Each number is 128 + 24 x the weight over its row's rms, rounded and kept within 0 to 255. Layers, rows and columns count from 0. Numbers have three digits each. The size before them is the row's rms in percent of the matrix's.

# q: layer 6 attention query, 256x256, rms 0.101, rows 0-31, columns 128-255
# k: layer 6 attention key, 256x256, rms 0.0998, rows 0-31, columns 128-255
# v: layer 6 attention value, 256x256, rms 0.0872, rows 0-20, columns 128-255
# o: layer 6 attention output (transposed), 256x256, rms 0.08, rows 0-19, columns 128-255
q0 081:115118131154086148068114147157131146157113142124088148103118178145105098133067088129129110093121122145158134151151103162101112130165144134132178148179133124158130109105105112120146143096132135112089091135099121133158126140119138110117160157100118164119121121139154129124163111099089143122133109141144151128145099097132128116117093121090112108151160111127151150122140167116117097079123
k0 092:146103159157098138147093155153176142143111144127125140144146125134129124147140089155152153115089157122158155157089181146122150115090106102135173102109090145166122153130118131091174116125128142131108162132141117136121142136177155144151103132183164131146149150146124129160141154143107158136148127139172117178121117133114116112119137115165124115114175121137144143157171113125132164143117
q1 107:120143105134122115110096158111106106138136101149130148099138156130144157135100144125155111162099107138151138144084152157177167107130131134152170120133120122139124129135115096157079133149132131123071156135127125148118139097145074107162166127138107138115139140124160144117158169115123159135115105129164152120153161089108127088157143111092175089094156076098142163137168147094136143131108
k1 108:121135150092135143132151138098102147128124149134122124151092156110116120099098150100087164148120097150138142094107150100141149168134170094113099159133125134107136114119132116136173163152113087118121155132164057105177140148087193143131176089092112101157118086152168114149134108126133148129088124109127109163127133134185114124166139108080140142140160143130117141114124136153155109108111
q2 096:172135116139149117111083115127115124144113133142105141144152185150133138106130108128121141142138114136136145160082117160140105130126123110175162140145116155140122133151132137083070131111105123114119110121106152156158126113157088135113136181090091157122125138138101111104151134150117155126150114107152136125156128090131122133147149107094175083150142123125152177125169156107134136162118
k2 107:101140121073147137106138160142098114111150116157099118128113137116109134119086189109115138154129157145116124142133131097130158128110133150105081100108138111130126088117128142144139160166135081104141116118148113108157111117102173134134160101076100121163108126090172119137126145111143092128080125090115101118118126128145154169155127115122124167106122144145122144106106110120185092115132
q3 086:117134119114155162178139109096128113149111103123131104096101096152152134126159129118119148167119093133149122114149127147151165109128166090153117119152141097089120156148147126186123098159116094133101169149176131117152151092158119128131096056125136168144143120119132139109135181102164159155147134176141127107165196124126124102128137171108140104097145152090129117151163098160173188124127
k3 086:092162147147129135086057108101084110123099082129107127140122148105137117139133143120132088158108127144111149174123116169160104118158119126126132172172119119139158119134102122124124120096123111127114155139096148151148150121132118128155117165116126172113116103116106143066151156099084118168118103127114108113157101088113093106078128133138110115146109135088131151146128118104130145157139
q4 092:115152111143084123170178123149109076114154190120146133142123107133126142126145139118140102116129144125088152080134119086122159129121151115110148129128108138114136146143152094131193145107141153122131159143108116092089156175101179118121087121152152068113143092125124119098098131093129141103128147124107124144132124147130102103116163121157090193130156127127129103151102136131130129133096
k4 093:133105120129103115140133133154143154141147143105135129106152086156152142147147090152128143099129134098157093089126136097109154101122151138128146119090134137125113142185157120112097122129113176118165121109146150142123137119149134143136108105183132091137126167102130141171092138156177149108118116106154134170128120168120114126139112154132120149111122105173152069132122127115107112176061
q5 080:151112098147169103105113138130069109114118163148133145171142166121103097132119071125098147113132118110131128129185123123075115159145154180162149146107131102165125171128132150164128131153106161119077114162124135140115143105114113145144163154101119128176107087170125090121149096148116185122153126143128137137142098142142111189107109118156110146173119151111124132136117138113107106122076
k5 086:153103136087158136135153121138117128099120128107146092132104105103159138115155168075113165113134139147097085122113097094085190131127118132103124107145125111121119090115129157091142129169127115127162135129147098136158151131109162117140104096129118133136100093087141089132090137136120080100092129135123113147103135112136151164124152147123115148141105151117121123166105107119104114104131
q6 104:135133137098120114100092162109106108150125095104110154125154108139146137088116103178169114151125131125149122132137157119198111089148117128145146127129111144134126127107151149131149152146175106106140081102154129147120137113143122121158137138153143137141165150141120136119156156115122139122125177152148096138140111160097136157146148121121149114122130131149137173179106169139111140151109
k6 092:079122135142108098097125108143147135106092089148113078128084185134090097137137114102114138141141111142108158139119112159119113155165122133114114152157077097110182150101137147128146123153097126157146167129130106142127136151120130155098151147101125108116138083142139120130163136164144114137122134087105166068117160141162118084119113150108121144120112110128094102139147107159150104155141
q7 097:111133160106115148103141101137187114121126123093139156106084104126122160103081135145138110080149122124117113096135144082130134128160088172099131115173092135109153111096120143105178125072106102111148144133120095125108101164066146154134109140108175140103131141142118129150123135075097088176105132150071084103118115151152144097122093119172121187095130139107141177157131099089133129127145
k7 106:152099144125158106140103158135137155137147107107123145130167138152119150122142091128169132138156083113185088142139158100164146126108159135111112132105128147125070131142129115142079139122126166112121122105154194151124117145162129131127142138138136107125120161138139135161122125134154149099113147113131152177111128126111114140153123117142131140127137105170163146082131173135154127124100
q8 071:185117091096079083130140132110122132156161105150113170155144110142090114145120136105165141137134128095130118120105119113155117123126121155147144141100141165136134126175141115132170118121126130160119125094116118144130128082109107109098106154120147082152122047140122089168167125086150118146114106166167133108153115147175129137111141106138145120170171093126149198151143128127109111133131
k8 112:109123146111139098069106138086153131136128110147121140134097156083129126141111159134162111175123092154118099160137130135139143130138126128119102175159129151096156095095128116098131093124112086143126147136105102143112113115127130136163165109099121185119126083109098133077152154108119139125175110142125143124144158099148157094132129131111131119144123132114119154145150118131147140142132
q9 101:163135100133160139093087110130163137138085106174116152106160135123133151150085125181141136131141116141131118173117124144128150136139126161116123120158129134150133118104073138109135149140106108131141108136111156131125117101111122137136164131138130121129142153144126140122171115123090082183123128140119156116175141139129110094080076148117158112146144137114113123115187142077159127075123
k9 081:154145156154122155108106129090110116159094122156113138153118142086092130112110149120154115160085119168106119143128165121171110159135132129145113147149133163119140111092083083162142157104100103148077173153160126141114102107109120129158176131096128120124113105154125147097147137117085127174117096135127087143151150107108141100097131093120129124153131127124135164109126149153154179092120
q10 078:142144113163134098134108129116130124159084134187140149128116144154137149150077114137149154136153133106138111156169115131145118135124136144095156167170131129176152130118108134145165140128105114125093113141086127155113105129116102128133144159098135109140151098147109128153136099120105101185124103166129149113165111137128105129089084099093181114133174151101151167132159134110123115144096
k10 143:140145134130179126105082129083139107139109108167121139141108164102140127118085151128132131173099106161120111146151112139150123138127113122112108157157134128108139105101088120132118123095118098137074149154125137170145127101125114100185185126087120146101123112137139141095168119098101136132142119155117099133168122097119127103097094104124151094168137161080123177119147136142151152105174
q11 120:129149119155147116103082141104157125132110131131118155100167128112134171134078138181162152105142119157143095154127110150149135136130117170108110165148128124129136118099072164103160145116095118101125128129096145148112119116110117136149147139124131126112140151178132151142178130142096081175131112156126142112169143143109123103085108119109180105161124138084136149127160156095156131115122
k11 070:160141141125138129116112113098111137140126131141107170167154169129098111117102157118132129147122112140134075142143143083156068127093162125124121172101152149152137124112083123165142160130104112162077159135134113169094142133107123135145197150120144113135130124152106131167168170102133131139111087112155111121144088136135153092095120093109127133165163115112116155141122161132173152075123
q12 094:165149131115109138123123108123138102101115124142118151123110135096139136124123109122121107107133158130115116118124188116124143164073171105130148099133102091085104135131113123118151143121119125124114149123110084151131154120070130129127152113086136089144118102159183102170138147121137122154112128121103090111113136113164138114110141160155140134141118147143134150109170113163161119117108
k12 083:139139102108130119154121106155194067137147123135133116145116131141113165135133124086143142114126111115136132125152130130142151139087126141136137109137113116087127120113131125101137176102096153103127155141137086111148116109109156146119174153163130111125102138167099118159147170101080134105116062140138109131115100129130180137124151134165140117181108136130109129116149154129110124087111
q13 091:123148131153136151151145074099091126110113123114100103176087125146201114114144174086150150124129103154138106159110104114085097102105169128101116134097119101137087112127133165100091135127146181155133166127074154110137124097129149092109168111145101122148103147130101124098098130133137137120129126127096154174106176143070124143103154143134118097101107143081118109149107156144118136121145
k13 106:143131096180143121161148106125106142120125157121147147111126129150104109129123120108082129089139154098148139089125124142109146165078096115138182132091155141131093176136153132143088144150173183121137130124117144119121133144106119118141119126132100119125121152140093093122113113142144168086098102099147135130143104122139118176125145127133100154092119160148151092120129123113084113143112
q14 093:148143118127116099153138128121141085122168118109145130097130094133096135151115086152104169134125148136132151102100128160130161127109133105149147089154099120108187141155115115115161161104086130111115114126115137180140114142150146148123152099067117097152176135151144132109118159153097162194136131148130119159109134161134135165149109153156137173122068140136101119141144091119107127181138
k14 092:148187131120092123134103123169104141141143100147129116099109102158126158132120093096107151128127141128134155145106111161138131078151143130153169130121178096109102096157110126081154150187119161128116104114159141161167127143122129103145157146139109146152133143172090102117151144120112118120146134138166124125112169136114117130163131177138148141085132139152114115175158131096088141145118
q15 095:081119138149163092138117141171073163123146138140139086101139069168149106131093100126158140115093148102163124140183085169148078093144128105145126161129118145161100129077118099132093123141128163102104085152119124113114142153143141100116093087116092145132140149130108137096139127124126103112084133129136151128130125189105148179155157116105127139120094168111153110103119123153099133114099
k15 093:119115137123129122107134128118131146097117154125102119129118116154127100109103129141110119162113159080148114105127139120105086126140120101091093154121108057154168125121132169088121138113136127088100102138090122172119153105119088124163117101087138110132167129113132110103137096123132108150121173111125139122101143132120081108139118128119075154128125134063146141148083107137068180146121
q16 091:133122124096152099137141113127163147119116120157135113136120113131134142153137139129134099136131093116100141166136139120130129159133120172113135111136163097111117130135160102153128107140087160139110151159137168128103150156150087141159128122129125141112142174146152136112146094113175121185084081127126144119136155170134133092082112135087138149112136076147143115041143167138144111076102
k16 095:125133135103112134159123129138151121128154135175116137130157136137110127128165150153119139091090137155161156128131192132096092106121118156135103107151107092142130126107126177130145124134122163088118109115151127119184141146138137134096165119159092124175152101106123114153132124193154085134137129116122159152111168125164157093154135173123135165146113063114103113110153142172138100099093
q17 084:116114158086138146146144129148132147147103134158132093078138098163109112124128114147151123124130103130114171130126132122162137150181098155116149140166146181176116153140171152171185164131162127157110108091113165072106111159158120134116145110138119146132177139105141176080111103153159142121120112133126131169142118140128136119122098156122156132070143075165118093106115156098123118138112
k17 085:101139143138121142119092162142138149110145132148120124146146173129148117142139129173136131174114125153131138126125176128119103121143141139107092147125110085145132142150106126106149100109130134135110121124115154171150163162154103106129125150118130159146148162111120156089158105115145096128139126127097133134152153132126143077113141145075156090127126154077138110116161127119153110154126
q18 086:097127142151094132123105164144110171106114112134157128116100140147102121074083092121116131089090163140167104122142129111136118122169141125135141090150090133143087138094138149120165119159157127085117098144180096131159081130122107153079151140127116136113121126140149080151121117099142107075100124121104112154138126133134133179106084098139117125133108160133136131100119112135126143141106
k18 087:112111137132121108124115122139140168141085170129171134150126157105106151126097139156141105108132107114126091095118108105162140129129096134118135173122112136167120140097146089161113167113101134124121111138109123120148122139154143177115168092096122129112091132163133079163108094095134115135089141107123146130098097108148146147092104125121138117100097120079120140112126135167142138107136
q19 106:123098149164158124171131114120137106131132178146139099130149087128204135134129145136145091145083122124082134156154114114115143143133173127128075154100153117164135117086137152155123091134141129124098131142124169070085145111146145135151116100087131160102137173123153124058100079119129123127132110116112118120132155142061132116116133115089136134127129175114150112105118155150122139075106
k19 109:123132130129163129122150095149138124128147154142098106141134128122135097090146090100152090101104126104141120145138144067116122173125112089091115122137161129128098126143158154173116144123122153135089116116102090149095144096162136133127143138101115120159150118131126057173136076144144116094131139100143148164090120120123138137102117098116090104121136130137135112125113128152129105092095
q20 091:140119139123133158156119166093113175114134131115157120153109171101112110158130140119095172117135139141156128126115119122148128092150088131112111134101109142153097141107156123120123129147177109093160112142146114113129104124093124123120165156190160178105110134129149165165153109120136123080122137111132146186112129143104118139142144104144091111143124108163144117134054140153145114133144
k20 088:145105149116148158067130132135143131101140152134150124179164120102115125153129146216138160132147110137135109129085133131078140126154129130094093153133064102155121154089164127157120158139141116106137139153103127102131133124134139160080085113145104119127094110142148140149107110190100066117162151107147132131103110134123080163146112141112099111125105122086097120151174129148141061127152
q21 096:139135125134121102130123149142113121139157099131135093160138166121079105132125102125104159142120128132122103123089137143163139175103146066160139084161101137126144130172132101159136167143132120171095138092122088151136125096122112111136132102155130125104141150119152124122150160158144177075135111115158079177110134100143104122135117143154121109121134096193075104142130137138144125117146
k21 098:121128101131123142133115121139172112116115127117133133117108119110144106155138121115103136122144124145113135124087156177089116104162114157131120119171100096093138107111126152099145125147084124167147142108143107122184140132136161171120119145160134112123142133150118116137152108125116114147149125145105124092103149149166132096148167160126154158173129138096109119140175134108129076175136
q22 092:086107111093115142118133102163128166108114163164105102138090114140142161166090141153156092109123117152121132176174123121157100097162159122127099145136139112112150141094114103126104139149137108134112156157117143116110116161112116103174110136103161128158119106184152157113100107069134109180148077132131125097126166143149142111123111135076118150113137120093105182095125118119139116101068
k22 095:131136150093074127098135106129136106143129153105124140155124116165092129121160136149128118093104158136143100101150145106143130114135135101163100088143119101181109164110160136139143150104132159146113109112081140125095098104176120154120164136148121109173126117117076148106084125129136155144125119111127157170189107126138114093105098074154082109106134104145105142157131103159138131062126
q23 099:138120120080128136151134156126106158148101118171155107152114112192183113151142128082140156085150104162162141156135116181172089120143094150089132148168165112134074116138148157129130107109129127130140142143135178132110104186130156136107115134145099135120110145141123102104129110166149107109076113141154154149161122149139146148132146147141161102114132110106143131156103137135126165124132
k23 102:141145139160109139142138174105091175112103149138124156132128121163115120117137159169118124140110146134131122137108114137148128152113133136115137188100106191137150158118157132095123142098130111110099127087114167123084123181162130113160154127130095120152114139118097145116107148153163153164075092133144132122145139137099146118093140130111146103116127106118168134113142160116165155143105
q24 096:139163142118161118154114111156161101142072144115138116106163101148164118130126085162127143162165124098126147142125155149170114119165111106157159160139163137150131147131143158114121157094117133168122107137109126115107174168167106095087134143078104156136159131121097108116119139125116103142123120162121133132125121115132125121125143190138147167102139101131146098167151157114120104119125
k24 091:126098117143137148137103125121133149124130079144082127094132166149125121123117100127127139186109155085157161162170113097138138149124118135107098149123140089118132114129112185104147126122078132116120105101153160149121166157158089064138081131096167161153138164059146156094136146124112122162126171159140098116123130134115116069148109135108144111125102124134154112142127133127108146178154
q25 093:124137109114138111137147119089121162136170123052140150094153141124150128091068116106144131122101110143125106108105111114099152126128129165167128115149125136133104094129145109180096130125139165117125162076182165109119107118137126095124142140141144145104144129098134155149126120144159112103133162135159056149167133115107126154137153120132155120108143136108118106146116134112127147170173
k25 093:134141096144207084105118154142126132142140139156154123121135151094153100125118151131136124157132139129102124128104135138129095136120130184173140140117094121104153103143127092121108137125112096122139135130111158113171138104165129116093077157108107164151119141128113178145129113130099136122171156153117141118123135118169121132109111132148148154115115160114110120155087115082150140164140
q26 101:131079147105180148142119112125118133131106194145134104134162120150165133124197143064117128137123111135118115144137112101171125121120098137160069171128129150155099113121132113147072131136142099132103150138130188076106174119174120110114121139175116149111117148149101124102108126159147121096121156157165152145124124111143115150134184129095172114119119109111183125125131149119124126131146
k26 101:121113154157121133096129134137139122125123099093174129132115116132163140131134130167105099159125153127128147120103134095104095142149133101089110141125110120146151160123157130166135097107085147090119147122066142113096137178141117116120033162168129132111168088080107192133153108136095127127127138102142117124129129133103117125133133119111091184121115132137148131162115124147133138182138
q27 088:134117107126163133122138143121136158150134089141117151117108132130135161140158140132151090181133115099107127119096141123130128150141143143086141156143128129148135105147146117138108116138118153084122145139114114118140143141118098106123110149130102126146147162149162126125101141100137134166120129152122131136112148171152152082135076136098144105092130076166110145117146142130172107124021
k27 089:121119122095150135153121138137149124115107134119099135124142139152152142125154122134131130075147158158148163144140170129063158121146169129121109120159123116126082112098153172125130102114148158087173116120116143095138128108086146145135160111168089118137106094142113125152121121160140096114159124151117139141106135156139128156134121100146131122134124103105131134115166139138121101119090
q28 091:113117143128089126117114097141132148097119106146134097182132135119129154159155102124103124095141149157158149155164138162110142112117124127153148110109094131096123129118123098103110149157149142152168152140158145112117110088138137128125188158175146126122115129133090164192139127134128094145137119098143139151100104143147121150102123119085121139132101111136119098078151130110098082132157
k28 094:126134122119113140098109091178189054107123109115144104145137106131096099138104120150136104129086103132111148127123114159089126116154112113141135078156078097123133133136115113130127112139152144157131127188125160145135117136140116148095105125131099141086111101084137171079127119127135116147119117081119118114125142081124107096155124138148083158106149134085101120126120094140149113127129
q29 087:117145117123160155119106120153110130142113145116119137142156117132161130107160142112166089117162105106149124149198125103153104121196142130129097144109141124179118140099132170091133067114160132085100150155118127125109110195119101129140063107107139155123124127130105122072138088122137092123099096128103139146132124145141145117091161145107100126160136157110174125125103163104131161111104
k29 087:136109158095098133073145100065097155107108133113124159136141136109114137100123160148149131124100150103163110159128110082161125146116119136141089136133138112151105185138104137178117137106136136130139145124078141153107150138141103128108134106080112129149111143096122101147109159117138126124097158107134154149150110088103122149144114105112111083158093150140151129116136131113121141105152
q30 092:108136109097115125158130145138103158112152105068166123103120084103111105126122129143156170109135073100125135139107053102141129116173095165110106136134132161189099124109119149184138135116131144118160106118152155135105112179155130132097131093159150136126172134123115129116123081107128102132117102144139160130154148135103116147108122163124130138129154127101131111143073155096128115091133
k30 088:139132167133120104111090152123102166117110137169149128131169130080151089087163132169149143165143124114143119159119149149098060114147107106134081179123140118147112142119137141129132074129118103131083116135103162163140160103144080120156113127122102111145142127129110124116138115152178101116171157128141184154122137084141124093141092136095146113151113116113122144098125124119160129132152
q31 101:153126227157137152114137096098126142123147160089121139134114155127111120104143141112058131154134168139158153111145131171130127157145131102130157153146132135129106131097121120149127113134178149108129107137113079106140127083152110134137120142131112168090113113150075184161123143159094159120133113119102154136136081137131140117120123128108153126137103151133139109067139141189103167154112
k31 101:113143110142123176100140090137157081103151123081120131143137145172149161133111095147129080111113147143104134123142104141124142084149123111086164121140131090112134095121124143080101112129134173112096139149108134120099117118102131148150088177127157143037158153115149143101149128081081115102118124113148076076118124127137094116118136129129103136119124131147120107121119144108102154126132
v0 095:141151126144126132137154141106119102122097127159134125165104134097147126122110119107117158134143131117101127147105120133109069151147174113114133132189126131132157182132137114136155122106155098119169152157118107134136131133137110097134137166104088128123127112144091121109126110148128140125144126100121133107120153116176119108104121073174135115133099145163144108107146086129142131152124
o0 099:138136136123115126152106129161126091114136125089138099121115122116127124112117083109153139084146158142140122127131109127111174147142092091125120118158110116127131086122141126132146123162091160130131093130091071131156171096128175081124157084147105110113134129124151143141196143121169146139182127137120120151090144130147155119134098165130118104142111124143090079176118133120117127130090
v1 091:156170157120142121144132158111112138126112124131130118139073080114112121139117135127111167146169128121139118100160139138101171060155122109134118111115140193127178118076151155090145084087155106138147127118122146107167129112113139111160147112133161154149129124177101128101122121143106147091150131154121117084142145150111117121146214128136108152117106127132153145170157141159091114137135
o1 084:101092145084138161128160140137145085165097136120083159112127141112141108105130117116163133144162124149127106118127106113128146129122114130121071148142122094169112162148123114135101131137133114130117131089109137142120159140142138137088118119119159167125157163164150150140028111142159100166129134122104151163098134157117097156083126160144118120111119144111104131111090153116172116087104
v2 097:128102150153146092106135126151165160129131123125138126155138127141145164109103173112139112141156159142159112147165160116110130109149106084079113134149097176132094131096138146157148107118122119102146093083148165140116119116167145145159097195151154099127165135152091134164131127128112101112159128164107141125137185165107137131135082156111128065122099132125124144121126103134090164185135
o2 093:115080114126118105139157145108087080161125130144096119123105160084118134148155134120142166133140125134110108122099119117077116134117130137186128121131138117114142128190152119096159145147141109155114145155127061146129145112078134117079128099102126141165101159099147141099133119118114143161092133078152115142141101088125161122104178141180109158134178093113100172123152122110152098100157
v3 090:125118149120107113124117138099105135073114175144116081147116079083118109097080151114080160088127128126114129098146126147118136090120101084172117115157123123089143129096135128134112091160134118148153112155122136121171183138127156102148184142150116151093105144117107130111125071133147133114143171102120132082125109144170097150103143136092093131146088157123134125102140106142134113141144
o3 095:142104135133136141150115122158205107164134123116121123132117054113139138122126100132137129142125148153137121151131147110145161121132142100132092104152122113139133113131126169119150134089122080130101138125074122158137153142152105098119131098060141141149140119157097122139103156121144143166137104154097129145099158128134128095155106180130154134121114119159103087127113174116157089118106
v4 100:132099129134136153129120134106159140127133117161103122140161145128149087139154090128139142166106119115184118116116148077101090112137181111115130127143171109168161157164111192127105134100131128124103173141103096154076111135154105126153142085100129088153131118115125086108132147144113126125124133091149127160117101098142120113151120096109141130128101103132150121098139163144127151155119
o4 100:165156107155113162133139112137129128125143131123164142126139148128079143109119136123087122119165145156106121114107141134130139156126102164135171130108126138119102072106153107109134095130084136114129107115148120111179144104108127095133147167177072118096101102111149151189122145162110165080076145156126121129105111108133126137120137121148136079155132157119110078122127114127116081130142
v5 091:125128169101094145134128106159122114117121211175098122136137107140131169135110126121125111130107136133082144137142106145120122146130097161142107138170114155118107094143119084139103123142093120137121110115141142120171183116113119119116091145155067146110113116100116107139144112112128102138155135129106148143115126114176128154089074140119115135131159128133123144145106085126109161089079
o5 090:161116106146140081105115163163149159140128081111158152130142100128136132141119155149122105126127107112167108122104169142140116145119168087124139107098144125086164118117119163129149168111160140110131133113103084159117099161163110130130148074104137118158145155139105122093180190134122121123112129173088122110115132123107157120153109133141148128095136124111102117113121145143123127126163
v6 088:104119138111127113121125132122093102099128132114126135155145102163164064085082100144163114121135129137175132111112120129083129107117131132129114101124125131152100108137125150123191183145119123121095114136087157141160121150159119136119109119139114126120177150128135155085148144115115084117169123166130120129136151116129179134107121119149111176110118145156121141155149122118093146154152
o6 081:208091099130146116133112127108149129145096114151116112138096154101124145147165109106144145156117100112106135130125134139159078131115104136128132133132146098109153098154100086103094087146146142130127148159162130122091169133129126129121106146141136111127103092152102132129208112144122153137096132081096132125138160102128134142085140107165154088113147114085134164094137116121170125147133
v7 098:129141107118121158134142142160128092177096129162168145147101151127143156191118103101150099152067114117103155137097099107153117174140150117135112069136119120121160139147161131117142117102142109149144131080139098108122107154146090126106099129147157148154146061111141118141126133125124164122173114101107142166151123096136130087144158123172150138113170114162123133168102106134143097088098
o7 099:099174138152123084138128141129091162094160134102105129133122162135118119102142135149118136080133150130155133119134135138140115141118139160109143146129135151121105125120163109150139152156114191114161132131155119123126099095133154120110153106163109084142134166120117125114192150143127091098143170136106124118132073164113124196121101092115122116106091119099153147124148165150113174136122
v8 096:087079109143132103141101113129071152145148152069149137154117143129111136144129129145162125070132168140155127124108113137175134120119085156118127133123103148117108056141121159161111140161110151119103101061089151143103108143135145139117123127162144136136164143099184124171127142142142118113114128101183143120117144131118125122123077128116102134121165118127099108172145172112074115108124
o8 096:144124125140100136120144133122105125141124127221096129133131159135115148117147124105113120146128100067116142125158156168114085124117155135159171096068151126122146172135108124072146136102152105138125134126128157097138121152113096169137118120133146125151125112126112100103126103128099128159120154100090128119155075142131134141162147140119122133125084123116155167117137067140134128131143
v9 094:170128105129080119108126169134163135176093152131134148146126160156134078123096117125116109118114138116073127102080115116155140143148145130152160100082154116133146136163090089137146115123139145188087150129162123134146121122127124093126148118152152125073168115089142123139114110108100131139112113110156135142114126141175132098142166108119145128104115129180127133166128137138108105116134
o9 092:105139148115145133147149089100078145116155129125150069161140131153139135140144146137130112136119073153117152113163134139120114128120145185079150165144153141129102105060127137128086131108116133118162099151128193109126142118135131147140137118137112118099126124128087142108195146138153113101127107146090125149124122145138134157081115105128146123130108148100177113093086161134107145139119
v10 080:132122132107110114083155127065145117108095146164112121132073122104159125156073129155111109128125077130116137120100098103118157112147153128144120127110118133139120147115132132114153133143166150169109116154144124141139161140161123100141144079110120104133116104127105085144112114129125146118138148071084090105135098084182112143127192134104091140123099111183119130156079114152123099126133
o10 081:142115125132143129152129129141167105135155082101117141114139103116110136128141099131138166085146146174131133120130125132166149125126114133102144135162120140159122115109109160149108125114109108114120109151112100134134136137149159120130143137158144148107153134153097134146089141137137134151144093192118133125091144142144087117109083140141174110124137144135128057103129166120164141130100
v11 087:127119158110123119106131155084121133111152161146094116154089140094130159118103130136129144149140145126121165101153090169125138123102091146145180152141138118114113121109167034137104136150147124148129131174125122121152114103101143111146153141108102148077109110192164099110126133175126154138132103109131113114125151154177169139116113133135131181126124153193130132102078144133193136096130
o11 086:114152125107151127131100122169177136140128125121137121091135070130148099148140126133173133129132125160138083151120136123111149133163104121121082130147129113183111113095129184158125102117121111158150121156116116111112156165172112148134130107101130149131144152148070142118076092114160115123175119149106166142100145155103094084116114135109140122105164133089113113143122148117075127117135
v12 089:143077118135100139126130145141096120134129126127105119141139071101122107130116124089160193120139121115132127123104172104140136127163147103131120112155116125088152170102088121117164144169128109141134137115147163169127095126117157116124151158153147144135118133096144151159086138146144151175100112113174122144158148131132121099127112112069104119107148157127092157195180104139094115142136
o12 087:100145155142170107113136095116132114140155188160132100146097145122184139105108115133134091128130119133106127128169135131116099109109123146123116149140121121113099121129157114117112094090115095150087143161089162108124174109136105122107115085094105121133102110161117093092130129139104124107126157152065124091148127115096126148148151116149112079147089128130141138088111125111159106145116
v13 082:123118101141132139134154112127105110089133102133163130108125117121147105104114159156131121102171194129128129145120106154097085127116132143139105108127106153160125122153167112126097122181128102099128131156099148181151122129134179141090066117147098105123136140106119104080123115148128119141121113126109132107136118118144114115102080125154115172138105156120069145105097086108160149103119
o13 080:176146123115096120090086143116185118079117138113132134136116092118160148129130121108117113122123143126170157141113156110160151137139121067118116122152135094119143145146093155134163130130118114143120154142119090119121140103134129118135163126097135104131121094160145101145218147118126154131157133114109097128150147128101129091111113120135172119143137107146119149152151142144143140151109
v14 092:159129151144141121124135104110112136082133076112123125122129127113130149114108110142146108129156160104117117139172056109095112144135124117126092123122137146136132105097164138105137074117134116141162154141085142160107099125110160112109160134132161103115113181154109117125140144112110066158097107121107115142117143126152162162132145140139130136159120105166117130103178110151123095101161
o14 086:153134140140117159136107163114136119134113128104120176146143108130144132171162122105140132112153140132126143129108152088152148139131105100133115128166118143145125135152092096119156159122097144139122127152156111121151128115150104122126157158106122114098119097145118132136217143114115190114168119179124121147133137111145158060141083146144147124139162111134109095084134151150144159134098
v15 097:114122150106119123147133139108080129122144122101146123111166095121132096120121147142167163138131134126112105160130151133133136145113122133128124113163128121105151103127088121123155143152114117160139111093127147148125114149117094129113136118149128163138144103109108188126121170122120112184100162143129116158150096128106162149115105136129145148125106158108101131175134171101130143161071
o15 096:129056129148153129101119128148136132152112132152136124146092137122152150122122130122064106111137111081131156138138130119128107115113169143123105110075128128121124156169141122109108157092152110120119143123084181100112144111140123095105128135107146110134127116112149100099158140132130146105113120105125164123142153100123125149103169122170084103123141101107127148069146092135133116101143
v16 115:152102110103112127141135135110120112126129103117116131129090075097107132111138120126125142138159136127066133129112114167104162134126122126193147101095148143111175154129115087129155146142153127168112138142172122126136128078107153147137101091130179139125118143144135116097122121133118165173102125130117077131137147164106141139144206167101127175119126136116108149126091103147147111114138
o16 117:110118180099157130117169127126158138134136178128101126136144124157185113153099159129148084127126114162130136134151131101165102094153115130115110185146132150164099143092160148165111124098144139145120142158118211096077107156157137124122125142130131131110141124172100125109099093109176126109150109169119152112150151135113091100100121094096159087119145134113176155113134137101122141112109
v17 088:116150179128141105135130140137098095141117163109141153095096140116118144195114150108109110121105099156147176130106139176154120153150120148151164088133098153141103098138139086119149127129086136122153115108137156088191125160136110160098094144167124143100117140150135174137118165089102101132147109137141136123160126145119136128136115126135132132116110151141136140140146179091122167134106
o17 089:067111138151145084121114119150106125091141129150121089142134129144155151111154147172126142090083148112123128138136138139137123146160142124160110188110134145111149148122117124144107160163172155122099146146122132141060087108159133102144124067110156107150132169092100108086185121131128129152122150108126133105141123131079159179154134148120122130101120136122150150145129094149106150111151
v18 099:100161170121114114156113153158191125127115138115120159127098147096107162147101108079125122107133143118162131108140115154104154133124107110118151113129130156116063149115176123171141099098127136122138125122176139131132142110149136097139174146124120134097124152146122127113109116101140117113135099129147154112132137109093149109117124151114089150112189104136108133137179129121080138115173
o18 098:109146125128153097130103138118065083158152142134089111148117123163150126110158134130152154160092088115069128131114145117119126157124083170163133113123124118126158129080158125123128120127138148144114121149124131127122112122150141154132092098128155135156142126143092144115111087142143114139133163108121115125108123159145147150173130119128140151122116119115166144138149107132146134132146
v19 089:118104141101096144127118127162137145137156161105094098119110118125122139121130125119128116122151089125107131104161092140145154121136132118136099134194136102122127103103118091113193136082137123114097134136123113163146136136114139133123141121121122136104107133115119111126131122070113157155098086142066108141111138120123175144139118145122102151133144118144154163170142092122114107104123
o19 090:141143130117173114121157163131158124116164120129126146101142082121171129154102106136138150129164119135142125101125145108125118154135157131116107146110099124154124111123096130143068100152123151114143131127117110137121115119136125147130130124113133164146140198166134163134138106115181110107141147167139118137116153113123125110128127120156133140084152148102124140067107140136111169135099
v20 090:133118084133135138147116095124168113158110098104133143118141141117128151121191083134129127149119155142141108117112093102112136166140150166172131109127110144165157123137141160163101113123135143106127144151136112123115127071161140148169120143130164113208131115068166083084135118145128160137141133085118132123138152103127158122127165138149148135164137113127137126069109072143146170098149